Weights of a small GPT-style language model, trained from scratch on English Wikipedia.
Size: 20 layers, width 160, 5 heads of 32, MLP 640 tanh GELU, vocabulary 4096, 6.85M parameters.
Architecture: learned positions, no biases in attention or MLP.
Training: a variant of Adam for these matrices, 116M tokens, 7074 steps.
Each number is 500 + 40 x the weight over the matrix's rms, rounded and kept within 0 to 999. Layers, rows and columns count from 0. Numbers have three digits each.

# layer 10 attention query, 160x160, rms 0.0603, rows 135-159, columns 80-159
509456483467486451572475545481517508418492460477463505476526475476480544455450551477504468524470446535479465416490485493517527526548453557527466530515445437476518468508527502543567526529526569484523528504459504436475510481580537479496479509
405590525503505468513460506516500506536486557425466477538504522471561506411508507461531483471580503399431541532492501430453471450500545525462462475444556512502486491430546523433482465472492465476479484590483452497448473489547507446469521526
520540503533473513549485532545499515532463504544440485566470529509399520505534487518520464504572475458464481559540466467428473460477538496493468427455475534517501536481522453466447524492489498570498420545451470461483461468515584461543506454
567553483434506433495414427565472486494474506498441475532535537525523547508499517469520517471539451428461459541492488440537490482434567440522450490437536496489509505454493500464513413490476543546526465487524413488565479442569537473481494481
493538480510471566558517475501485470466478437456441505540464522445458476472530466455431497443493459531568537489498545440561495473488531477466439485468491423471536527476487560577535520509534529482488521513509571557551520445526487514524478482
562497532498577524485510463483454519397420400505590555465495442505519524531484521484570510565456489492518476470453489527486483496577500552471539586595519522524548476525463482466472448501458567426487547450444529480460416569406458533493518525
478502493466516528553553474479534570557452526465434430470512511530558514486525489438506449528457445395488540514482479459528467469489474458506484455459533512503571509520498596538501527540511495477472509528489527531496533445611482482504551526
410511479514482543507473479480482497483503520462465467512522518508427483464452492462528498466519482491521577486476516454444475508550505477519449437469504512524559483463464476443488499473481522493515488544516468468411552489535563513496567560
435405521519537537463498476492461492426429479480652531555536482501535507505490556520559554517437456535549505445544466501528550459590498567458546550541504497527557487564500450555560505493507517522531533515411533489437576497380537504534529583
524495472567493476535489412496512548511537574532463450502516529481453535518525482500523457491524465496478456579527533467474523459527519524517516511498524469469515560493518521481463456433512449563469493539490421518507528507461534479555465552
563455488555615576434557450427536576479493439564597570508508457501462503490431593462559496505528506536501495418511473512544561511626466588470566507584562537541485553517501488552633447442455528372478606520422589549456490523482500546499576581
493561507480447522518539423531470441573468509519499532525447483569557518513488528513481517449592509445462482617485482486518514492438544432539487474451526532510499535479469513499503501538531444566487480485536468497609425479503545480479436458
409512465535503459537463555599462515443420536452519497499508552452494462497480533469453480555501507453510511432545533511607432514599575589445508499523414485505410434508417486578505436499556555441538541433475539492487473438508515431536458524
559470527537593471503488528464534479472479487547527551520485483569471502430481533469618483573469537562498597512427506550508575493600532619429552537573471543513541450498497439541538535447504589505516481547476546491498497546505512477489551493
478474535483516476507423614442507442484480504532519517505534492497527490503432569459531492607505534543534412405471497572542524432508535618509483491502450515451491492470477538506492508436472536529527525444564588524471499523409468580483521432
487468465528564570469584485492453496509505503515521553511508522480573532528532549560538464548481492486421465464467473475546531535510524508509521490466458530505398433470520469455487480545532494504514527493479482498457452508492495520555490513
483500490607616531543481456435446471415446474486516596472577543467487476431501562560553530493486551501529489436533564533515556492571389574465521500556493480467442506556503466542550419490490502509466458433522557572479472519479457558572451495
548461412476478479521503471527457503566447588516561498501433509514514534569473499510489455488529496589511449556467547494487432495464508500481492552501502462441506501464567566499495526637509525539532428453530459485509495549473494489514488461
539444530517514544458522542542579479558456462578557496551478448427524500541472548437550509501475511512553469524499405516511520464547483578440591511517521475585475501506488490543495531450496508488481545527522587537490537511484500444522474549
515485462469545467534459479434450522452470488462514534507497509444512581513480518476522511505554479494527523458493504508536536503489478479502562486488541535515514546523527506515495479510493548478533479513497529462547538485482544487512480462
498518505456495463493502506542533549571567565525472470537524466567527587638497417553420381455598511521457488581484533441466428501488521500481515407516459506431448576458519486526447517541520422579523421530498416455526496526538530542488447520
514539545524521418500514536481520524453517547483453541524486532574440494477572453440515457545466539501478526535459527426458429510455521475438485431477515489533509514445564507530513457487524486521513484627565480475506486511527489428505476461
484524396462510489546421523430563572537530589477441458565494491467454514502536497518458520464568535516446567521456491405440429497434487430479490480411491517543481483482515497458466495530514506542485439544593436580494541508566511477498542538
461471478538532494505482493443526494434419525479499495476532518507505459541495496479479471512512470537479556436495470497557506541564460575525525464572522538448515474535521481512517481498524496496551515537489552417484498542480502504537508475
451555475438547429555438559494474385544533543475464405442449578524505496508568458511493449526533480427474555512494508506432519518450518459401454475432452598531486565503463521450472507533537562494458451567519525504489509478585503487491482536
# layer 10 attention key, 160x160, rms 0.0562, rows 135-159, columns 80-159
447565566413486535489507480510428402508548525435523516457593549517471496508537446458528510475494497555493499494547562550512458511428475492514496474534493537449457456488461470444487479521481490490476462448572485535535560484465469439508542499
516470497548539392547503523530549519531499484489499520496351434530472489479537507471461437602455502521494478528515410513506614489493512537510452499488475533539555455500520450493528505498568567543497528518520499512514438514474477533457492483
429501472496487446543506532556506543569513491507474477444398470491488508487534555525503475518467506510486493542469435552533512528508494512490543514521499522477534500468581483428534512489572522501467525529462531529488400509547441521451480536
562463487571551458473462495484510471576515514452549509464408450453486523491622520478471482571507549580521570525493567544484490492514494476482459486483471542464451529534468465448481438476524499526518505596457519493514448506468511496490474455
526454499533506447463439621511499486452478435472475557463496487447582437488460507466537533480524500462480456429551478472445460504509501448460477525466476520510494510464518516531491450482528536474463499464561553446456488465481453444488538506
466477486510515558451536557445529511467550522551559476523647536537533480494445536602466520410516465517544474459471467518512495529449569543552496498529540517528460518496490538581493514504457449487501513473523433549492659473519487525536556480
487524479530476464501471469548504488556496418522441483559410474476458465473510512502523499540535461541544524513487512491445499489453500539492489514471491463554458422459493473469473506441569568521516506463433568532439453489504490503525490484
498515513479502399541483446504525484550527478466472473497370444482569532493550556540484449599425540517500516483496488492473575468467488526471507494470466499528552516474489522497480519483585520541497467558514572573511367504507494447484494484
521504514493507604583524501483508433479477483485557502517623571493472537519417445490506516463511447550537474474474523498487550510540515467586502443501570484516558518493520504520495497463461545459523480479511464517550567462507438525462549419
476520512485517424554455523532503431557509516463488465548399471501524494505570540480482487588471468515511550522432488507481561558470508512552519508483480499482526517455471448494516525506538536509499472476466504463420366536488519571480490526
514432542456438581561543505479468484453518482503525504475605569507572552569426495516536528438518487520535443435513477529438502512503492486563495489472561511445563463494485507507465538507503486535530461476518434522510664453487514524558501524
521519489564529451493464496482535550515484468475472526547418497493510487482548512505535500620459535469544528459501441470463450492551516490468540524511462527533502492544508465506488509454572520511519482521440515525481457524503446466477447510
501487525472486550503508501531508429413500456480586499477526526510542503418433464483543593423474545584491551512486527484501447521467470497477437468501552466528508541538473491452486565445443504528532475452560395498468568520478464449488575487
461508536479445577533541516478475529468518522471491538502537462542494508476452523547440476462460541538510475445582484554539440491472474477613411475506577513497543533471502509518471484498423523469459442505571509487548596496529500555526549464
475474472466558616476593448545526519426501444479499516498617555522489582494474441530467531388512486520536517523542508483500440505491457467540477515457521501479466536511508564533521480496510481456505473503465420480509595507534527487505517468
522489527468494524470481473442482562476560412548508464528532497516483513496438436535523537476492518542572538465555504591476534433555497525578513518527487481469495550525499503460564537492432536528550509510541461469558546563475565531509549557
514434563520487560507564504498465541421553498514495496506568541529483501532471494436436526439497467518538549469464507495523453517466534518566419530544542485515567537483505520491491496504448453485510470503513420412544580497523556471481540461
546533489468489473448447513524481491527525463541451540483440534544529482522536515498472475533523479457494501548466470497535496466487500459538535463516449476510482509523453443496572518468503476496464591487545514486510394437478553521498426478
550575467499504624542547473480486584428486483448493505454582504536502469487437514521494528504520458466485518497520509526473487463490427487523538527461576566501501459532513496521548470475456507477473504425499482502479605494517495582548572486
490493474530539504503567503528518488452509477525528529474555558516525487495468478523462512458478520536541446489549554457488455475499456485518448492538463482458498492482473517479455457494475455438484544491482464503513537507558495457515542501
561481505520517470441491458505501468557512521551431472506383487516497523469602575468540522514494530475501489564438398463471548489495525419524516479520516497518495465448544484373472446498584403506463521542474502485530411482501539483551406508
536500462506478434560450520473518519555466553539479469480404407488491490478525498514504499543501510534497508526457427504484543483439547517495494536505480519488508475448494395487501456490543480513474533456491565499451401500510543517535507499
518498536505482403483417521538456459534491510529528493479360458535512522522528504494500481585488509526529529568528481497515576527478515507483503492497515515469467520513524447514521460478613536538444538536471562481542399472467519450486450570
564540524416506518597539515447446507479468493471450508521568491565483448505470496517487487480472475550566567507505474470440538539481454573517488507517477460493533500487550550507493434483453511501508514502586466518494569486533555490529484468
484507488538475464521416469507512488560498539513503557504369493441534459443471518520583501537465507455486513519490483484514539499508544510551490504472517496528519484509504422486500492510602550479520517502454511455507413479483479481551456499
# layer 10 attention value, 160x160, rms 0.0555, rows 128-143, columns 80-159
492552571430497512482450466474432506484472522513504504530449567407554495508546397489457494519438484516588512469455461587541519434522648473546432527478507571480519503581479450511454433501520479517512461438505438611532491573477520488477472460
482525509545505507481497413443406496552395482493546535531494507572520492547486514575479526461468571499534579462580516435493523407494515495477428486489519473467497548550448504514521402469471552502498482529460491537463502448492455463561532569
483507522561521514536490430471537518497450494494467519508463449402445457513521412463497485447400488501568537547439543413503450565454522503521486540540579487519516474564535495470557582538524470495443538576541507459468524573484639561416562490
520465475420467458519526558516503484454549483495527484439519554505594480521489502450500565427538448481516458446501507506463465550475463442544492545492530460518546493494412569511486500419465459461419485479553557465522530517523543588606475478
473509466538549487447493454551441451494384456524538565465525505562556558534460482510512577527491524542513497564505483433499575384477592539486473520492431502564492480552385485530452470429420516582497484597574527466561519482425584463460479437
465490567545464498472477431519469538439494492528504545505464541537470518473518503549586569440469434535521517567500487450522487455456493519516410491522421482537477512478464567526498390429437548530578505507456475493566518495628427502492464573
426439445532423508450512487497451530491449519539520478559506510457507450483474498467532526501492494485420583461590442521481506448515348463440507551559556405464463511501534542495449488481513480425538495462486518542475496541527450476517459530
559552404563512538510513529529473471481506532466469528456513475486498441491467592488532523542513524465482507553508495474513478460517481529411572523528465476518527522503498505555460534448528529521506565582506538469517546475447536519466468507
441495486505491533555465493502488494419492426556534497494499522541499489470584520542425478513509449536468492526438424560521541488513553534525539450450512528459610492431541460468545579567519504567481500549421480506519501425508477584562574554
531494420488425451457509533519467499516396425512479486471494433504480493479525484418509563502482532513450485492457499565482457582469545456478568614478578546561520494523506490477448569550465512488447528520599496467481480631421500491458478406
444480414505484491394599466550485409497459482477465512484459479412471497468470433452586579585486486485457568500526518415483438482454465493507566501521552472504464464507552494610495531438476528500489478591506461500473522557487571449419505433
515487538538503474533488486540485477493458552461488522514514481417485531506490517510512452534563498500483559453538499533443498474532436517460457442494561513485461555513578466407485498525544544443495494494523560447462485542433451522521497510
446455498505485521533515577515594501449498534488510468467505588466448512506499497534542509466477479494436386598399471568493542487501583520491567428474536498441519472462469490514481563461570397554562431515449473489467499518535485576582532503
450486467458493481486498516522420389527476470574522519466484523564549473518462480543534470484456519498536537481566448500543517443423534492516546542513527556564460458554456555581563474472509557507479499472488444469518507536485558485482534453
387450565510549564515544430493490549529509501466502527575473500510476539465496416542543506465552481497560586559507469512534561466603442510545472472525417488522542469489509422492524479511522509566473521519471481462540524468486487564513592511
490471501552481554458484553565449512514499483531492509451494476581437419486492559466556542470410488518423515549447436379510488446484400561441600548523547487519544499427507548498536525513551525496516553612566492399514520555492394540449529492
# layer 10 attention output (transposed), 160x160, rms 0.136, rows 128-142, columns 80-159
551506436539413440485553516527487441518520465463527525494488409607447468446479570502527465515546500473498497531541555508450565531486402515492512489469478505577552520428411491568547578469503552469450513579496536490504527543511478579492571492
430534422522550453456432535540439521470544463496515520436447529406544521484423489458392487465568429512528428513479401539494440473542551521514512527478517541463462498563541552413498530534476441458488578485487562470535506575485539567547496483
412424533521548542509423518505474530542473464451444503448549556577461556523457538517445490493545486580444567518499538505492471416510539435520448492450538554560461504529430517535478482469482524476494423421444485576574490458474430488596493537
635528568486478487531499409494529538567510545556471469555447475478515498590580513553540463582462550553493519532503501514515509473525496464494455477497446553555448553494503476487500507610501509555475484476429494464481437473573493469421414405
558506493484563496420538476489515518501488485525447493592491514471548434493520406481564517474627445537489454457453494495534431510519472486517516495449578471370462548461604435416517407581461477486497617402453613501542505536480477584577505512
489492492485477469490554487457535530499430462480536472563499536395539421496478478470478440528597490434417444484508515505458494583488495493501475563520509476414466458522491438437501501563552505483514584497511524567444514519432509526447557461
592491524505536438538500456495518600487592477482489451380488518490473513555584471482517485557475458450509520468459499506470476432500610499519423475534497576556451477477431466461450462493477477491490465554455485470531479488506601477538483475
490498567458539515477544495490487528514535495529494477494504550431554500550536364491472541390514480510497492479476504513542471483513535465495485482476577520442481518503557480415475460560495481503492534410495522481543513483507541474578473519
568466556487534514477502468506457435586404578516503498525508537491463515474452413484529554555417526488517525464549624398552493570503445549517566584421477403573511518539504450588480461490509514449485541496506512481475512494476457494545486515
534419540500575545514538472572521497526473476435471497545527481466507538566480540515533537510509541569506560503459496458546470432528526484451501396422485510463517557419493487554532419526458512564471439387444535521579482432515499469562494519
503486500503546494543484548468553597445510497482415431527542568541531533530568473506561531408618453548500471459429432545524448436539512521532478432485531494438429588457526478428460386559500524480536513427457503471569496417481456506609498521
462511456492540502502460579492460523506565527511457508353487480597452555522523468445449552480407469477552512532460496551502506432483553541507528514545518507521512445515489530502460519444509456488529421496521443501494490473498568442478487581
624550517463479488529506469490508505562453523480506458536558493499511488476550452431520515530437489476594515388544596413530529540530397535541461510416445477547586484518546482595482425547483567435482500512501505433455549461523473558519556488
628466491497503412504517487545510506462508480470441495564532487397518536485556465484566486458620466475526451481486519488504554499553447514502510479462506479456526610466477515502508440518470517501478547515494560491529486466486477577561499488
490490481518565480437426501459463484509446509562485494509535575565484512455483462506546502536487488478478423484549478504482421542469540482562542590499605432419413507560541495476460496453515442456530536551521467553522453520438490496531447536